Part of a small language model's weights: a variant of SOAP for these matrices.
Each number is 128 + 32 x the weight over its row's rms, rounded and kept within 0 to 255. Layers, rows and columns count from 0. Numbers have three digits each. The size before them is the row's rms in percent of the matrix's.

# layer 5 MLP gate, 832x320, rms 0.142, rows 49-106, columns 80-159
105:115088149096147113156085160143112065077113138119088094108158114101090138153148133077134111118133137128107145115166166164135158112123182108113122083109101154158107083102106174159107145139138074135118151105094126152107095144101073102163092142
110:094132099147108149158119114134170117145098174093112113167149138129093140178129105148200139132100158143062143126120109102095146149127119076100058135100144194113152079168134087171097123140135155152154148128179093067109165115161167202116134181
099:083173153071166162091154094155136113135161132130128128181123166126170130116108102068142103163093161120155148166157136158117135136119167122137192141094116194110141179084139158153096148163156115154134122171176186148136180096175163129129110114
105:136133165140139135137130179157113058120134203143088168153124123140146094185125143135101172157139149142116141118078152139111122131127181147177106158059161170132103073140114166166194151142147150164164136135106068171165097144126094202126114142
104:164124149122146110047145124143113125126121086168111104070123140199118158093087146173161093118095110048143119130130130104180140101184154151147105112092135198128133141115060099104162115101190148096132053126114127166110139080144130136134164107
103:120122114059118180173144135115217151123137173065127114101116116066106145143090130142157160131126140162102127103114134087130119133123122152158114139102138095126175165120147134099082066129121121147089143121115112094088182089113108114124082114
095:116138212155125152159165093128178154141110143123131107151145120134122117129119116163152066147135145098136169122127146120135117109094107113091095118107138116106147155093211117063135105202121127114093112117104086187150126150107108099127075112
102:132157140118120138115116173100143172166171020071134094091117159149107105134080121092171109140144146121156155113129106099133118146115111079174143185147101108134121138071117160092139112102122097105170109167137125118115082116109141201145143070
102:133175155181151095154182165073166140124151140101096160104117233110104065157117142086095153141121130064111137143156133110155116123137113103109109116087185120138155132111118142146145135171161097141134169131138164170150185156145145079109135130
097:129088125136069115138076097109114159096146085101135098167092168112137104110127089102164137101121121073107121112121101149083171083040173160088106100146148145147141155108135170180124100150053190158096131130121133131099144090126163134127124177
100:123107151093113108094089124120151119116151170100105078104161172140094114117132110101072180160139105083173150088138143143136190180097170162121096120118116142098124133144133160170072095191121101141141123144148143132161140129123191131090098208
103:094131150136106153154105108135097133113140105133178091085085128135118202126174117139138096152160068107117128141201113138109149071145109140123128169114133109154068114101161133154106163110110048164123162160120102096121219161096144127131129181
104:122179115065116161072084105134173154070126104109180125122094104145143102071152123102107102137115201101143148144133098134103112131153188133153119109141132085139113084138112139177133131111073190129118139126096087124108113192193114183096143099
101:122086135133098108091200119171149129204147112141150103169054095151103157087076106108127111134154075042104122182068099098180103076180139152161099153091115148125087130104108177103123124120108079142170166142158146185096136141164111146123084143
098:075100153109127128108124134104116136151097130151144092102146181123187138146146099080150151127141137169105124113114178172120092120132105086114066122172125117114081091083092133143063165113170184119154152113170150100122118146113109135116149143
103:116175123127130092143149117182169117146139142184115067139156106097103111146123150123160107092083180183203138127154099132146134140156128101063145184160093135113146113142111186142136097177133081139123174159138152154122151063109175127119145139
099:079089206093126148092134138147132043115115129132135114155156072107102101125145147170188116136199119146132129117169119063135134107165122120136119073142145092107134143077131142116120100132153141104141139027087143181165082079113144116111154078
098:131154118156077111169085062089112110086113153106102139058105106104117075181158070149089118108125088145097162191153135151108131142161104111108172100066102145096096098084117120123087163126085094080138176121179109194152116172131117161141134114
103:132105122110107096112150123087134124155141098121144137109150126088138126131164169098066028170146118138135050120139170127072062146094155096096092074106167129128153134136098101142136090161087101117146059163155108113098097130110146138144163142
098:090092082106166146149068108127128104051143126124099089096140096115118084127108090125147117097058133124123135132134131127154114113160172176085127123069129189049169103113064066192179079211172146137144149075120147134106160090120119091175143148
105:094164121159077125121106175167146094094103109163092124142134207143184117113214159114105108127162109128113160128174094070091117165113098146143081144119105057096102153082133106122116082155143165154092122173171092095135168123213142126102213148
098:105094207087131076154097186141143104124128142136122114072154102176104145145104145096134105108138142165114107117166127123131163096090065178101120072151157130134072083169111178215118138129162096145184124152098091107133161064089065081179158122
095:102059146144155095195174135136139140102135102106130175103135151134108118129134113108139079108142080161110107131124124086087165105136093144146104122098164162150135139135105121079117093126167161157184152148129167119138161092159126133109122189
098:086086150112118151186148116197143122125138146082168099227117100095107117113148073163106132143082146132120174126099090113159132052136155081152164186141123088104153119135108152152145128137165184094076127165129070116135124128129176132172127115
106:142150099120130101046133063128132177138129147103148116143120152131179071087100094134131089118124148139101110154115121137079098103088169143092133127133154112150134099140065120148057099090103122088172171106187119139132102087147100147113056164
102:136127159118136137077117129123146109114168124097129101142146188149138130149120085099121165148105124157102134091131143179131149148183145118068141099130193132135201181122105149123136146164092145100154155144145057161132158100133065069162080175
102:115095123142135128129089140173090122211104168115131098122157115135117135150104174121101113139164106164176138155115109073107165087174162166096112122100113133125140088090152125122105096050158142082149123119132157130121143074141154135089172147
102:099110144117129147055164054162122127142108115137130133197143118153095144205094136131149114084172113163132096109152078101146114183135120199142141153092158140067126098123157126209100082137084090150083115152103227066143161154163136100100110042
102:115110130131210160141140177134106120115181132131088160126111053099134153175159118131167146084160139111153100145128118109160165171142114121081142126065100187124166181157151163155116132183121127156149105161078124126122160145158151147140219139
103:145182095162074144155158152148106173132134069116062154077102134137084137184136142146099145181091081158095147111111114124107142166103108118107095138088118146136120123080150150134199129174085140118165155140108111150163190100164179188171172145
102:119119154098090076083181159145092210185106167131123142110167044124077125152153112192158116128150134174146113114149102150087090118102099143133162113152141167124118083162151121197114095116168128129129121067194109140154088141106164153107082185
101:109123127138140060111041124091136117092179136108097114165148201159159084156177149187110112122152099077132140136131129110100169112138073134143126153102100162129114090086097086133111157125178127085167143156129110094190110150076110072172104098
103:121085124114155137207156118140175112150138096130121180124125137062117107201131160157122128173137109139191103096151137117177137110107152118137158130124158127115149127164116175148148158127109129181124104123148135125153067127145117163156166161
101:142131165065146112096167090197134091141141108161123146148109155106089154132124170123148107064139066113100141122113130132104073170128104108134160140105146082120124121174117149100115156142160157127142084166145104040126189092114122127122206096
099:125103158126147100113106155130046100128144064100144061055157135197151100090121126184069095157145063125128131051102145130120166165057165142105134149151134083121132164157097123165089082118102094109108149131105121148149148104092110152098162105
097:113134128088139152150115113113141160106160143165103129145140137133182083140109051103104083148136140112146155160151069073140141154117158198111123122086130148101194157109161096080119127146090089160131061156110137163127111040114100117097116160
103:140138058143116089104140147171116122070075117155123117112170127120099101083171122063063147157160182089203201141143073107089129066123146180145089167105161126119176129069118164130160119092227150156113127101117117107060081130129085103158139104
100:080127166123123157127132114057140166155110118118124199089137160117115166144099155140142152129210138107169106144093138129150126166160127072105110202127098148124063077139123134095111103129089112148105161077086210107115166172085116101066167098
097:154175128151145165157181144116142143147121065087107085111142187092121099153184142161147096092189130098101134114153140130142072194178081171152120186135109138203099158150216142150095130148100153150089134149128158128136155116083036093152174052
102:152122139122125099119118166162113114112131131132147129183112086109103135195119114162103125121090160147134136181185120085178156121095120148186113094126166152078143151061138157177161123085139114162137115097065104090127148163177161136084155109
101:006140140148088173122149119157106109174153054179163087139142137129097192154117148067099158080223149140127079089126097162127148109138214122118129061105095112094113104105183097132128120107116099128146124115109124123130137121166136096100133152
099:117124106163113145121094087141116147169088153092210116145057101060196111184126143110118092130109082174127118111170155146131111165130150133097094180087164128139110138146124165159159096182121160122162142191082105129133110163097113161159160149
102:096089111104098112161134142072090114120106122131146171081066142138134095126126114129133165083136138087117121158103166128123144145117122179115092106087220169148069086130077173086122117152106140134135128099138168150130159080140106124143134137
093:095079170071176130174099156093078171098192132099114093187132127108133164067101135181152127098109119122137050118160149079167154130168153130062126174149147088137077204073101141095115143100063121093129106078110116124068143097156113118127151121
102:127139091127049117114111148101104143097141122128184147114114144104115089118126137064081172149104131158126111081098111122089062153117119114171052130071114180094163213104112158165138189138141098174083089126099087107121155115111131214138185141
107:191132122084072110137093164127107164156159095140131100131153153194146150156106115163162123157109147072065143122200128103110153131164087154121084145113169148136129159104081151175085175080105159097116153158136125140122137038103144162077133159
103:126154116121126111132099157095149145160135152096137098122090109135132059143117129144087118179154144136152077055161119059077177110080165138095114072166134198090130108154116084106101156138162109105147182137127151168095177111129137101119113157
095:111144137101168164137129065189110145121112117093117149109116198141120109164080140088084095138119111133118115082163103166114085064129098060138139120159114146110136099112132097120161131112141133180037105119086142120144138124185145137154140145
096:174107163159123123174083148067099118192131119049175124116144166118116170133198120167145139110128115146105152083182115121146167092141115134120125120128128114114150104121154157134137083122143156115136184161096133122124100129088166127133165109
097:162121108119138114161094104125141115180124056129120137175139159161187095097126118138137108111112178148157081122133149104115134099187118123133165091142145161121086145130134143080174097099135163099122095153133116101140173069046149067082143111
097:101105194122145113102162094116129081151128163154178172086173093196091119115149098127153135214143114157115106157184130077113156116165170077091111114077085129114085136125119116190119173078158160124125159162170115132076190155069081089136125169
105:125124149185134165110135108093142091163116154181202160130115136116185105157113167143163129169153118060034119132117175133113154131146151156101099175137162141118084164152130134122115092104148176128116100108118132181129143063122106149182077137
098:148143094115136196176160116138087075137117140104110125160116133133142153134069156110156125110130091154175131119150080107113108130142126091169093118085104149122122093148144131104088124157123126143166127138130145161109164158126186131151139174
097:135173091069143135149209097167086119158129146126161170139125126106117134152109165178120136082157116110131170089151155138173099144176093152182131124143134115116167089139084138123177121170150138118197111146123114110152106098115140113145153221
105:143169098135059137145136106133159099123164168124094092080085131089097123150159130105143150130128129092110140129044074116096058123089142123134160178044106086067104138142150176168080142091152156121097097140171101063146096123130207121065146155
099:080083121110113115150156076121121142134163132126138096165101128127117169097135167125193115108105085116118158206117160169127088182109149141133116167092135083078154176104142124133110092098116120081142072066128118059155156138137118164150131138
102:123099086112127145123087095121100059088147127104149200121155137131107168124152151162150101145146139151105119133119080108114150115117142130100147079139129096133060145111156118059150192106084121168109105158161149105154146078144134098128068106
105:131152102183150166157104161179169117121143104115129133164167102146131117168092113071130148167068082126104100065088146138143151180125104114155087117109163072147204134111176168110108116152112140123220132134120163105125111098109182153097118139
# layer 5 MLP up, 832x320, rms 0.152, rows 49-106, columns 80-159
111:171167076087158150042096146068106147190151081159144177127109154163140141109128088159114098112132123122089151107113099031105095087111179119108114109169096096075107099125119081112134097185081170132157128186171137202118087114117106151073081129
104:150137147049146162092120163143105077069121113177113138120182102104157128094163163147126171122157177155151129106133135136125106212152087132093100159176172112089096125113157120124144161104121149126107123115113150128126094155115123116081116118
105:141121139093130135122148120176108148156075171163112127154080157135170152173146167149096146077157157099094152157163161181171135182137154107126148082152144095211126119163165197113133065112122164132143147061145104098090086171078165104117107146
112:209149108125115140068075088125141087156148117164108168125156084203103133086141088110147070114149149078156094065136069134076155126044119115125088079151111045149162180094121145140099140091114197187115065153120140069148129139089136166094162184
102:109132070095226166151177134121113113141124129173116099132118131143134121135137127113089189093111143169108099155086119171129107106107120104135084153068111126137203127174134203132044151077102130084148052153151092171182132090166118107143084142
102:146105158150169148203099126123114105113177141107092173158140080131168144130068091105153110151100202145058124120149121114106147165170160137128139116109092213143126114118128129122139129113124161159092184145144142130163153179085106093104108091
094:083165128150115183123088153109137135134149086202107124138072146089125155143180066129167176119173111135163174137097155100078127112105170079144129143152124141110167112137112204166107136140128150100141158151085135151145150117131134101137109096
100:154145088106114116180101091124108137111133109112110122127218095123159082106129134127144148165097128138060094133134053175106195135140146136109143160111157088130119090158091142126070146114079122145115122079088137166103182052173094113146156104
105:109127140188126120121160086139151106118128077164118141154131144095142086129101134151115118098150138057081140141127128131140176102097147038088174166179091102137125124116140106134149116094148132104136155148085128127134160140068116147169138110
093:103080061118147139079142153116090185150118123103127104140068164175104120144141123120120061146119120169057085171139145109166058122143130135081136113117053165134139129172149119176108164082176217113142180132120115077109210132133101146162142114
103:133118089145143097162164181152103103117110087129163176134095137083092154117152135148140113143193030106108111087104128139131080070061045200149084115129089162160134115164125133097126098133147083112156157133109096118079078129093113116121141129
103:194117128124108142105116130102087126171132116118137088107102154089064117206167093100171112136151083124110148137135121133165129171085127129198141145098112086104071108192148115172151114088130170107146135129136071201126151079130127060113132070
095:132195120182104149141098168133138167184166102162121167154111152099118175100141096135103131104154102132083119082145117161107138099146133103106094101159140177164121112126142069099116139126156107213115138142144123170158085070052155131163135141
099:126097167104123125153112113078155135102189137149139110105150130087076172078154116191194132121133147089066097167163091137092135038115155170177128166093135077133139157123126162157154099125115166073190156095162202161112111172160159145132142128
093:077195153181125133156098087111076118120061188078130159101124130067084155146143127128134114105165191148060097131157169137148124121089110035114076067130115140065103090144091128143168178146081149062167205096114126126131085180120122086117192198
100:083114106149115172092109165140175128203105141150084136192110147160164105131081150097109081134130079132108120098088113066097091121102113125100073165116134123129116112125109103147171132119116130230118158100115138151078144154119140103153150135
102:136170119101139165071143170106151137145101153121162174155184120082142089172100137101160086171155117131141107092181119154124144224062123115104150047121174146108107106110179157153156156150134142124151144160124105100117113108133106143136121129
099:038134165129084163121097184140139187151109123163105141095107129032120142123126081108129100147099155116186097149146153132132185094070074127128080131149153061136149145142089109186149181133089113089179116122194105136146116094117115130071148123
099:083083121115151137143103174175096080120081198095090080124174145109138142090111167125146085087143143166184142152153180114112204113125106127151206158132185185133128086165180135087103068109115118121087166057080151093122141095123135113193087172
108:124054126158142154190124100132181101128165194142119132125157160142087093071176094140072117141115150075096140079146132145152078192096158125094119156120095131125104104133152132138134171101132128167133169127147109172125150143075120155111090170
104:179107137117048115150199116101131096111172112099108178088073089133084169149129103171123125144129149075137128138087073116186111090123126146129166195088112154122046078126176149075158133145142096122130162117109113111121125135102067114129128137
096:100134123181152162178119147137175050152100117100122110192129128102164131087107156116127095061173135105179110121103107131174142129137135125050121166179145105131108129159164177144154130111126147082137171131120176065121179128077114121123108126
091:101118125148096165102127097087089092138131160121176153149077087139137080109180143164087140171119115139104156180129161117151146139132169146169118092101119131126141104181156177121127089176106108178108125116124158139133053146153082193101160125
093:141106124116153095177148098129190149131080119178096127125135165128119124127158145163160141143194152146126100087102089129119061139131113139145134181102168050103151131158104121157116124167131099130060152101120173170105153152107130140132084159
106:147113144152110140137137190085170100087130155100145062143114108077153110136094118149135148110134110044127119115166113150165181160133070154168134185137099164144142171091124099118074181123194124121137143117081187141136148066116164133132165153
099:116160136101119162110105109151085141118110099121112057138144141152130103107097115126176111100151087132109097119101130106150041185193028127077150133071098089136126156119158179139102140128107094095124163216100075143160156120155102087121118164
098:134152100104077104143157127115133132182113127144157118122131144120039099136150100119111112090158134070099095104159155157129096174143129094104124165099158111157108120162073098134132141121116118079118099132136135112118103122136124161111139111
104:159137145067140110120126180151180101148072111149089047139086151156086103138078182172096115151102185117129055085167069124191093132166087104158145095134161118175032112093139147118148123134110138105192122107124133133156124111144094176138133163
102:141100127080200168156098166161111126101148139097112089092148138131110153106084085174152119032163178143117108134083156127124105159124150135150111129103113115126108113147175150117151190138106146172107121139147099160096087158181171129186112107
103:123128151106149137117158141146195131120074162102080181148138164136078074133158148113077150157106149178069153107108161114146116075157132129109157143119178160139123134137159128098171127087080149171149121091097120161085137100148095134147132115
102:166130147113107194051114109141122137155094132123111119094084135104125108157165148123110125136095155141115092105175104205124101138139102095141171080154182079117130199168090112140040091086153133124172157126184118129137120122123099141126096203
098:119132047115157134172169128063157092079194139157140136088068120213077105113109169146186078161124147123073124117138161104152164135100100081141173120129098120184134088116182135184184134175158175114126122102144147122137141112077161101107149123
108:164137182087101133189077094105141124132164180140095149109089134117170128141154115143122102187150088141195153185133119171109162101154132110122163119126151153168058076147163155135121154143121127169093174102091155123110157130095106151124080159
102:156100131189145132118100148098192127131140108216103174145107104100060165142091150096132163134167115110115090191140093126125101122131121108104121176166107130158117173148087082115164124134133106107149107112097172142108121170157161077134165113
109:154103117110097143148108132143087131136096116140149148153097055119102166100164115112117191104122112140093145152068172091122130085117101131111126112088171133112131157085179122154132161098083151114145099107097120092170140094168116128178136120
113:136157117136130105108114116142165132135161146158095048131078154045110133124092127109129084126111084095101049158132165124123166154102150161154162134180092124144109136040140150114106053122134158107093206062139121141155188112137094144173121115
104:136152115155176155079086103091105138107124135116095182096159155132127166150113059153144170138164112118101121058137162152126105110099165081166097098165171116080110113186116123107117119178156162148100080125147101083153135095118156122111158178
104:105134134112166139104159101196164173140081128166101097092141142187126104154255135148194147125084140111127180151117094159121143179081103134077084154100080124105087122103081132208145152053128104138119086126120167079105127127089135067140128129
094:168141121136160135120170116107129084118142094123142148075142088166146123121094071140148108119135111177116081120125107142100131147137140161122187085123159139113142182142091082103080163093128120062146096171166143133108035095168076174131156164
098:146081126120094123154143136088111132100145137168135130129149177123138150129070140166162128059138129112162099158102125150110147092163100138186103150070167141059199102126108132147119181117062157140149123084133164105165102076093135160193104129
097:237132186143116073059160198075132080106160131149161074102139129099164112108111085142083095123126148144083093130132114141125096122146128099124116136126152125171135142165131152137154148148137134189125081103070141119093116141159150070112165100
107:170164165107114067053090145091198093119168182155087181157164122194151170152193139090122176148166194015104155123083165119135132101147143137126158088130169118107160149144112169117132121081129129081112150109150189171175136088157074146132149092
101:109168090172115055188130089112081138143060121143132150138088179086149120116104101165133134112146097122147136130148113136214188102111103166053133104178116110077138133122122128168132158174187133158173219184104149188137092149079175115069155142
092:088143111157116153170108103111163074111111122114155132121132137098120165164134108106130130124139153138125150110138123155110067070195169136109169120082092145112163157127135164196111136126185132103135071161065103139118130196154130099102140118
107:095163087137178155148157077105064158124106136191059148164125110175176108158178129163148094138106075155134168092153130172204153099103225119114139104132125132103101128139164127131124160141142119179093097149123117147168126165116197177064183078
105:112125153137096152162095138135154053150123130170134131089140182177132141117138111135129163118105195175167180135081153176162090127130129105122103085096190160153124110067150126171122101164189090135106064158104186144111146133139111133151151157
099:134123136053140065122172103134061148130142157118111163148110128054116153122172158112155113123172086076179092142183127149108099154124113125131140154122145059097151161150123128159132099153172160142112070106114117080129121172102153144058159096
091:098129160144118129093103136176146125118083059109061157116126157086095105117165122141206197151102148122153079102143163098194149129099143106145183198120181191151135076198118138119153054124176096189133099132110113165146082130121158104134195138
096:100095186148156098088163164129115121178117116134098122089132145094132141051096118148165153168144091099134117093125118115165164180077199110169154107169145143144097138105146088069085105102142085108141108091120169117101135123176158195127168137
089:170077121166084113093178068139140191109187156168132083182111128161116077131098112170104132132094081145173153144173069130128136101085163098127118107209115103146097155136179153128093130155171106119087095148109171091154145102204124175170137163
094:103116133153132124075168154159104131123024108166091127088118118100126162154124149140111095096105104142072154124125106165073176086138104106070093205096094122090089117131121181179158080106169181139111129147161102126103140129127112099102138130
116:095099120112135134107131118097113109178113068167153138077122093172152123164113090103162182170139044109050145158102094169100104146101135148156124135152099152132159149124127095073124129152100129117079109119106127135108141152089100069145156099
091:090122143044124150133139107114127109151145125151131115031031103184144123080081106168108132141100154141106111120115088182123078115153117109109159129116143110169151157111177127200093167161154093183150148129161165129134153138050138146083132087
101:082135177091108209134124078070097124107113090062160173175138131119172140074119129069159119109118122196099073156122167112196139128192120133173120111084095187170156118158124085179169185087166069131135152137108160134145159118152152126156136138
100:075081133118113088144191172140114155083163168122125127110144103137109156167079135110178181103039134135133153088096158145159096114124095116079104194075075139146100065133141122089207129098167110164163151143116152125147165108110124083144156106
098:146170082038122117109086176100136117115138102149179140143164136083092104113116143189105175117091159138113179124125131136198142112109190164184136128110120117164136106135111093180086107129102184176130161099128087120169088134112130167111136108
103:170187110111139110060147110132110149129145103123128169133131105160151135120142114114166177076066114097092101105122180175136068191098156143127145156107081150114150133151123145113134062167124133161105096131095091121114061179114139123101104112
101:099075085111126176169166116179191136106130114186091070070082086110144116125110083124087087121081108140092126118192091118072155128126160122067133124175108121106146096116092130176162088112136153102151100124152137159121138074160095065138091163
# layer 5 MLP down (transposed), 832x320, rms 0.14, rows 49-105, columns 80-159
108:121114125134181212134147179202127112066162049097247170069170165203135126122206097147136145100147092082088063185132102122141095170117137160149115149141079133146162136126142053064132176122153085077151134124102120149158144178132134069120128111
107:133133192103141112144099162143143124144126149162141072137096136137089124071129143128147071103168127189123141165154146070104152161156146129136105126143107164097088137102125138051124113189106121142172140098100149172075241168108118119079089161
105:086133126164182133156136093171128118115161106113146189173077179164106152121095180115196159053117176131121132128114163122091135111098180128161176105155120125126035150150122169133107124115121115125133111035111124102120161075179136173159141135
111:107063120115126093163157068118096152114103140149077159076165078127153148129116181159121145149112093112178123088095101092187160090135108123092149131107152091140093098132118080145151169093131171102148173192158191165084122111103161142125135135
100:147137092123129129124143134157105090105119174065129163164186126060149151123115138105194127151083180116124133105180139089066119130098121061168135104152158123112081183134122136134114195121167095102108154173123137113048129167122160154077104131
102:141158142111111115080134105124077150126112113150119180135142093118138132210148101112108075147137106125125103131217106148143143128133132113140168125102168122124107108168115100143135153098164094103042088171169104118122117130144081157125158098
092:167141168113161172174143101148164161124158128063157126191116161169089082140054164104074107105097156079207074111126118131137096125155132106105118134136115077155141106241122111121108151116146099146121140153186093155098144111160150159134119150
091:106116178190197197128154155145149211130116140116118128127140174173170116119073128150110096101162125167145116136117155148123159138165122147135152170141165115136107102089113113132155131098158178102117077194107139100141171097083126100079086135
104:135144081128075160129144105077136124128121157123162071174149085151122160076122113112104171085112120166120122067166132174100149184088155151106146082123179151162158152216131155081165065101065137163128120104159104142178099083147150112166156134
091:159093141056164114137091093116095121150082125088082122136045194114063106116109148165130137090123137106126155079136113105169141170144148100124161159145144062125111103158162130155115108108158107155045132148106143102126045108121184076179096130
101:176133154107074098157110073095113069143138178084118133134084152078110141149144122105088156116136120095115151084131101199145155132156110122134160171105165145132135133101215116145133136173082148136135206166068125178145111148157146064174070170
104:105163122153089092138142164171091103146142166094180078115078079115097098135092153112195081082120134104086119144171133121177143157151169202136115060128144172168116098130112099140154163084104126131125106096147071126101128081128191140142123152
094:108164152067107143119167124105155129077085045141195130126105145154171126150069128146104147135101167132077060110147089079054127139108139114130194136151122125127128142087118100148123168142150119092150151063089144121090109106170090208123143119
097:083122119131158079094141108098157172142107091135114153091145113134133066092168163169142090092175125126150133157125169165160191116153172115158158080200194138082059108149149133145123097120071164244144112153133124161159110066143130099160144063
094:190086189123133165174118173144142108175104134148119131114155138143122150109126115067120085199097106134142116114135177164113112135103150098055074155091071119113154153125116192081100165099164118191162073160117142153125107115083129107143118100
099:135115112163106140125119123103083143101115085161188129122156150157103187130097090122145157159130091157144138132109091073077162157138106134107077152104141150132104130096124214105127118172092141144117140098148186145096144173089114082158009121
100:141172060138140061108101103117084125149082136116101164141096110112139127151121112107107119138094103123148176131144177092090127147107151113180161169127086101125139136136155121143165124105088139143142135094144021204066081171074173140165114143
103:129137043132147089154137119153136110152086154105135133112141115088093118122105119101115204125122119094146107145111060126134064162114138140118167104124094113111077126149105162171148148233144132109144162124076188160109163115103123107173162105
100:145179097112213111111125130087125119150102077097130051109108131161087187149091196124120143159077092116113127141116085158142125124118144131144135142119133134141115160127105110094133136161162096076100065145133148104112075128153104143115199108
110:152139155084109168119105159142126127119135151114147165154101172115206123160143122115144106118126165134093168082214106050129097128149115145158119082145112130153160144125152142137123111049108167087076109059158082164150134082101124102094121121
100:094119131110118136128138127156113162165107142137157113137111194098124129123175101077186166130199120114179189120128131148124111191165134113180118120141143143163151120118148132129107101142168179132153101113167127125122133147089111082135146209
101:130166125163121115120140121118105086122195101150121181146153049110121090151056139091125125109156125130122107187176142115136177100151059158134124165125148124094100108157080146152150105108147150082095094134111104068149165105182154185134135106
094:143088093102122142134143178168193091097109095188103108198146115152146131153171131168147087115125151138077142119087117082123096119187134105084160137139171115088127085083153096166119116121110147115110114185116148168068147159084125138179129126
095:104167137150096139098137149099108104118105114162066136133168069099090111094126076130107121105171115168146147147118101158160065129146154106170135083143095050155139152152113124134148111141122120141099144109174119083060049128100143170103081086
100:105160063151172111123154190136118118106138161174145122144108156178147212133134144143132097127142185092141119143115145132160138134134138074129171167042179147033094138142094124119163121095125156133131136171119192117163169150099128141179111135
100:164129154085119123117102086159090116085148139175168100112138137110161152149183149078119125113188102156111110160164158140066121061137149104097136121106179149135081148154128138160106118158142145091141160082099191154178166163083128140147146086
102:134058097141137129172164085121157146165128129118097098127093082088127148100096175185168136132116148170162068129174102129092148120078115143084129059106125169132128082114104122107143106081105158147122144115152156175153110139138166123148135170
105:175139158156148118103122146093161129153140093162144111128104114124152125098158144145195152098169170103063097167079144148164133131090176144141109105105159123057102109081150220119200193146143134173099079150165115099111090082143156064080154137
102:133104127090130134116072138117152144219160138171092134138173154096165129133081116083124074117102158107023145132128139146132151114087139145085146117075109100138094113112124175158144169150113225143095140149149148140103159113110096102113153109
105:110093126140095121157142134162102091108213120119146096117114101084120152149108114131118121105118114115096125132118172066114180143117034115134156085145150174163116120118136133140172160126145104121183129159142107094116105134082108125121027158
104:191073144127093121078106139139044058152090132134081129145141148129065090145116167133119083132171071091179123110163132094066119096190146161114095104113149140156147144132101075106128147164077140115146109158222078121146106115096138124128174111
101:121129118155114085107113090145069140097157186075117076165110132122168096171111118139120148072128135134094135108132160153073127095148134166125113090160175135128176110081169180071133068162098130124170187108095129108134147152133147104116163134
105:142125120123109131169107156075060080128149129194144141146136118104066079118143157091152119128099096163187098165134117125119125148134111106136109114204101131160159131094182074138073141157136100135126142148077136152102149160038176127125183089
099:115127100097156134137077161158145155095165169131110144140158110120079154121175058090083085170118100145116156148127153099144134103127087162130170109130115186123189124070130163147118150157110177112144126103120085089181158163105074101092103168
083:150176137139124106163045103174119145141155129152160160138096155048134130140149098107170123135050142152123123140072170093138194098070123089150160143150088188138153120144134102096131156167159114186125137111194112109175088171196112071146170086
102:175086155140173094132121132137054156154175175125105124130136107158093145111172084185148140123134120064080156090105089124100135114109058054092120161136100138131169147112180085140174141106088077155140074108110154106151139110161099148185147123
103:111118110151136060101161123046136099099087105155154132175159088114113141085110148143153095166128131167161148092210131076084137099107108186146076115106141082129097110124126104137112182167098141171121085155101104113149173163201131154145143151
105:155162118145084157145166155129131141148084131122120120161140131153124095189143075119157176150129206137215119119099106209122184122048190087155133103136139154089188147141099138136081205105178100140111104107109170075150089129107096151128151154
095:054130152155125183186093144149115192118103169194118128148151159127107157138125159173109173066136130132112079094126087108125127127070141138123140155137165137108117132122079085173094093149138086135112130084101145100141121169121144114155125199
102:144103172117186159091102106158165143163109104137063124123091104167103154161190146172128117117134150155084075129148127102107151130113115126129154102106169061145130163136107139161155119132131120118123090105144119112030090135147111104131151108
103:104128088123156088145137126173129169114111099122138112124140146086132147092148148176090092141206137077081136122141151131094130117120145112112137128118126208154104121162104106111144073080155066135121142127109114134123087149174150127131128159
106:104116083147070077127112195082072109133097091066060080122089117126152087083093137114052134099104104137155128112088153166126165120101102115143070145117112120085095185137113139146176127186160062107135093133075117077181109159096083122157149154
101:173147063175119141094198122173096102119140183099148173158152114155186203145096137103067060134101112078148109159091146120144114180067146195111141109165164087110169138137116135141087103128092161147141053175150159106120127154112169174167091102
097:119124128123157176121179153165146113164162109196129152141153092186214164110124120131137108069134158175167186157155134128144143068089112099124132112122185174130140147157176122076161111141110142093138122145165113099116176122135151110093056135
104:090110072116139148108081120143063155067106135097140114080110133093115094112165163149133113074117139075134135109128115145093113151097072090116120172117131175088126132102126154120153146175112119108107148105132127082227184087110123153106060196
103:053167113172175068119100117122151126102108076070148079152183086123107128120189153176095105134134131078066098149161210140149151055115138142116122140117114159220144128125105171149089115154106044111172113096095112153130224149167135154137203128
099:128134148139106156110101140099076121107076158166166110133150170093124175065139092167087110118154195083121079150106211119095117161140158060129095154124075119106075098122111107170125116090152116154126137125137105181167131141060169161142110167
097:153096104125115187143136130127145136152119234119142157082132121157132125148140075134047149118113127115120129122109059120117086131132161136100142098147163103086096128177150142125104163102113089100067184103093103154067123131168124090140159064
094:116143129095100174105156134109092097173181140152095062102127122143072103086090238159120124123127164111164087174199113092074096157170185138170088161142085128103115112147145100199156130110138112156137134170129136113127131199081134116086101159
089:089172190107173131075129163095139139078040126139123127104132192145176181156126123088182122116151141082135079120096130138099100118145113103117116150074200116093195117119106152175089118162093112124116107108157136126136100073129149092098132095
095:158118168105101076119150123101071056114151141154158139156176083106104083079134130110161127097134103141107102195193141137104198113162104127127116104125089122103111135111089153057106177150178092106136132080132170185176148134182142185050129147
113:108157182112110065088105126147094097182120147159136132082092140130129180128174127153033151162146145177129180129109082120167099153118144088150127115099100129078144126147139123113078182126083098084109160104117145107142180121107104141074173200
096:154198170175134169150111163148093178184128196166149116081096082072124131132155119192118136145140176180154162138113088104145115155165153072172126139099088106075164145155158140090147095127155137176163114072118117123157119168190132110102079088
103:144121145113152075129128110046134147113134120124104063141160115117155136173154115086143111089150135133158153129125181053159105125107092126128142104145110144105118066128112102153111057158126130069127069068139054175170087127072113150187086057
102:091113093160118152118134152101060140138142143115139099153133193128128141091110140201181142122159050103106170135118130165083086161141108087137177151152145133082166099165121089191148154151098129137170114149120101157104091099102138178137130077
096:120099101112142155157175162116154136084126147192107087148130117114120124167159098153163176159114205101171135117130149079152091055046139124134125144135175125162164158143127151114093163160125111107107124128113087124080112142139128179176093065
104:118036112123073170172150107108179124108098121139129092076098115159118135194173168144169103116144118109086141121128145098179152080099147113097100162090109174102105135113135125161155108168100142108113081089117102183152173131099159101086142143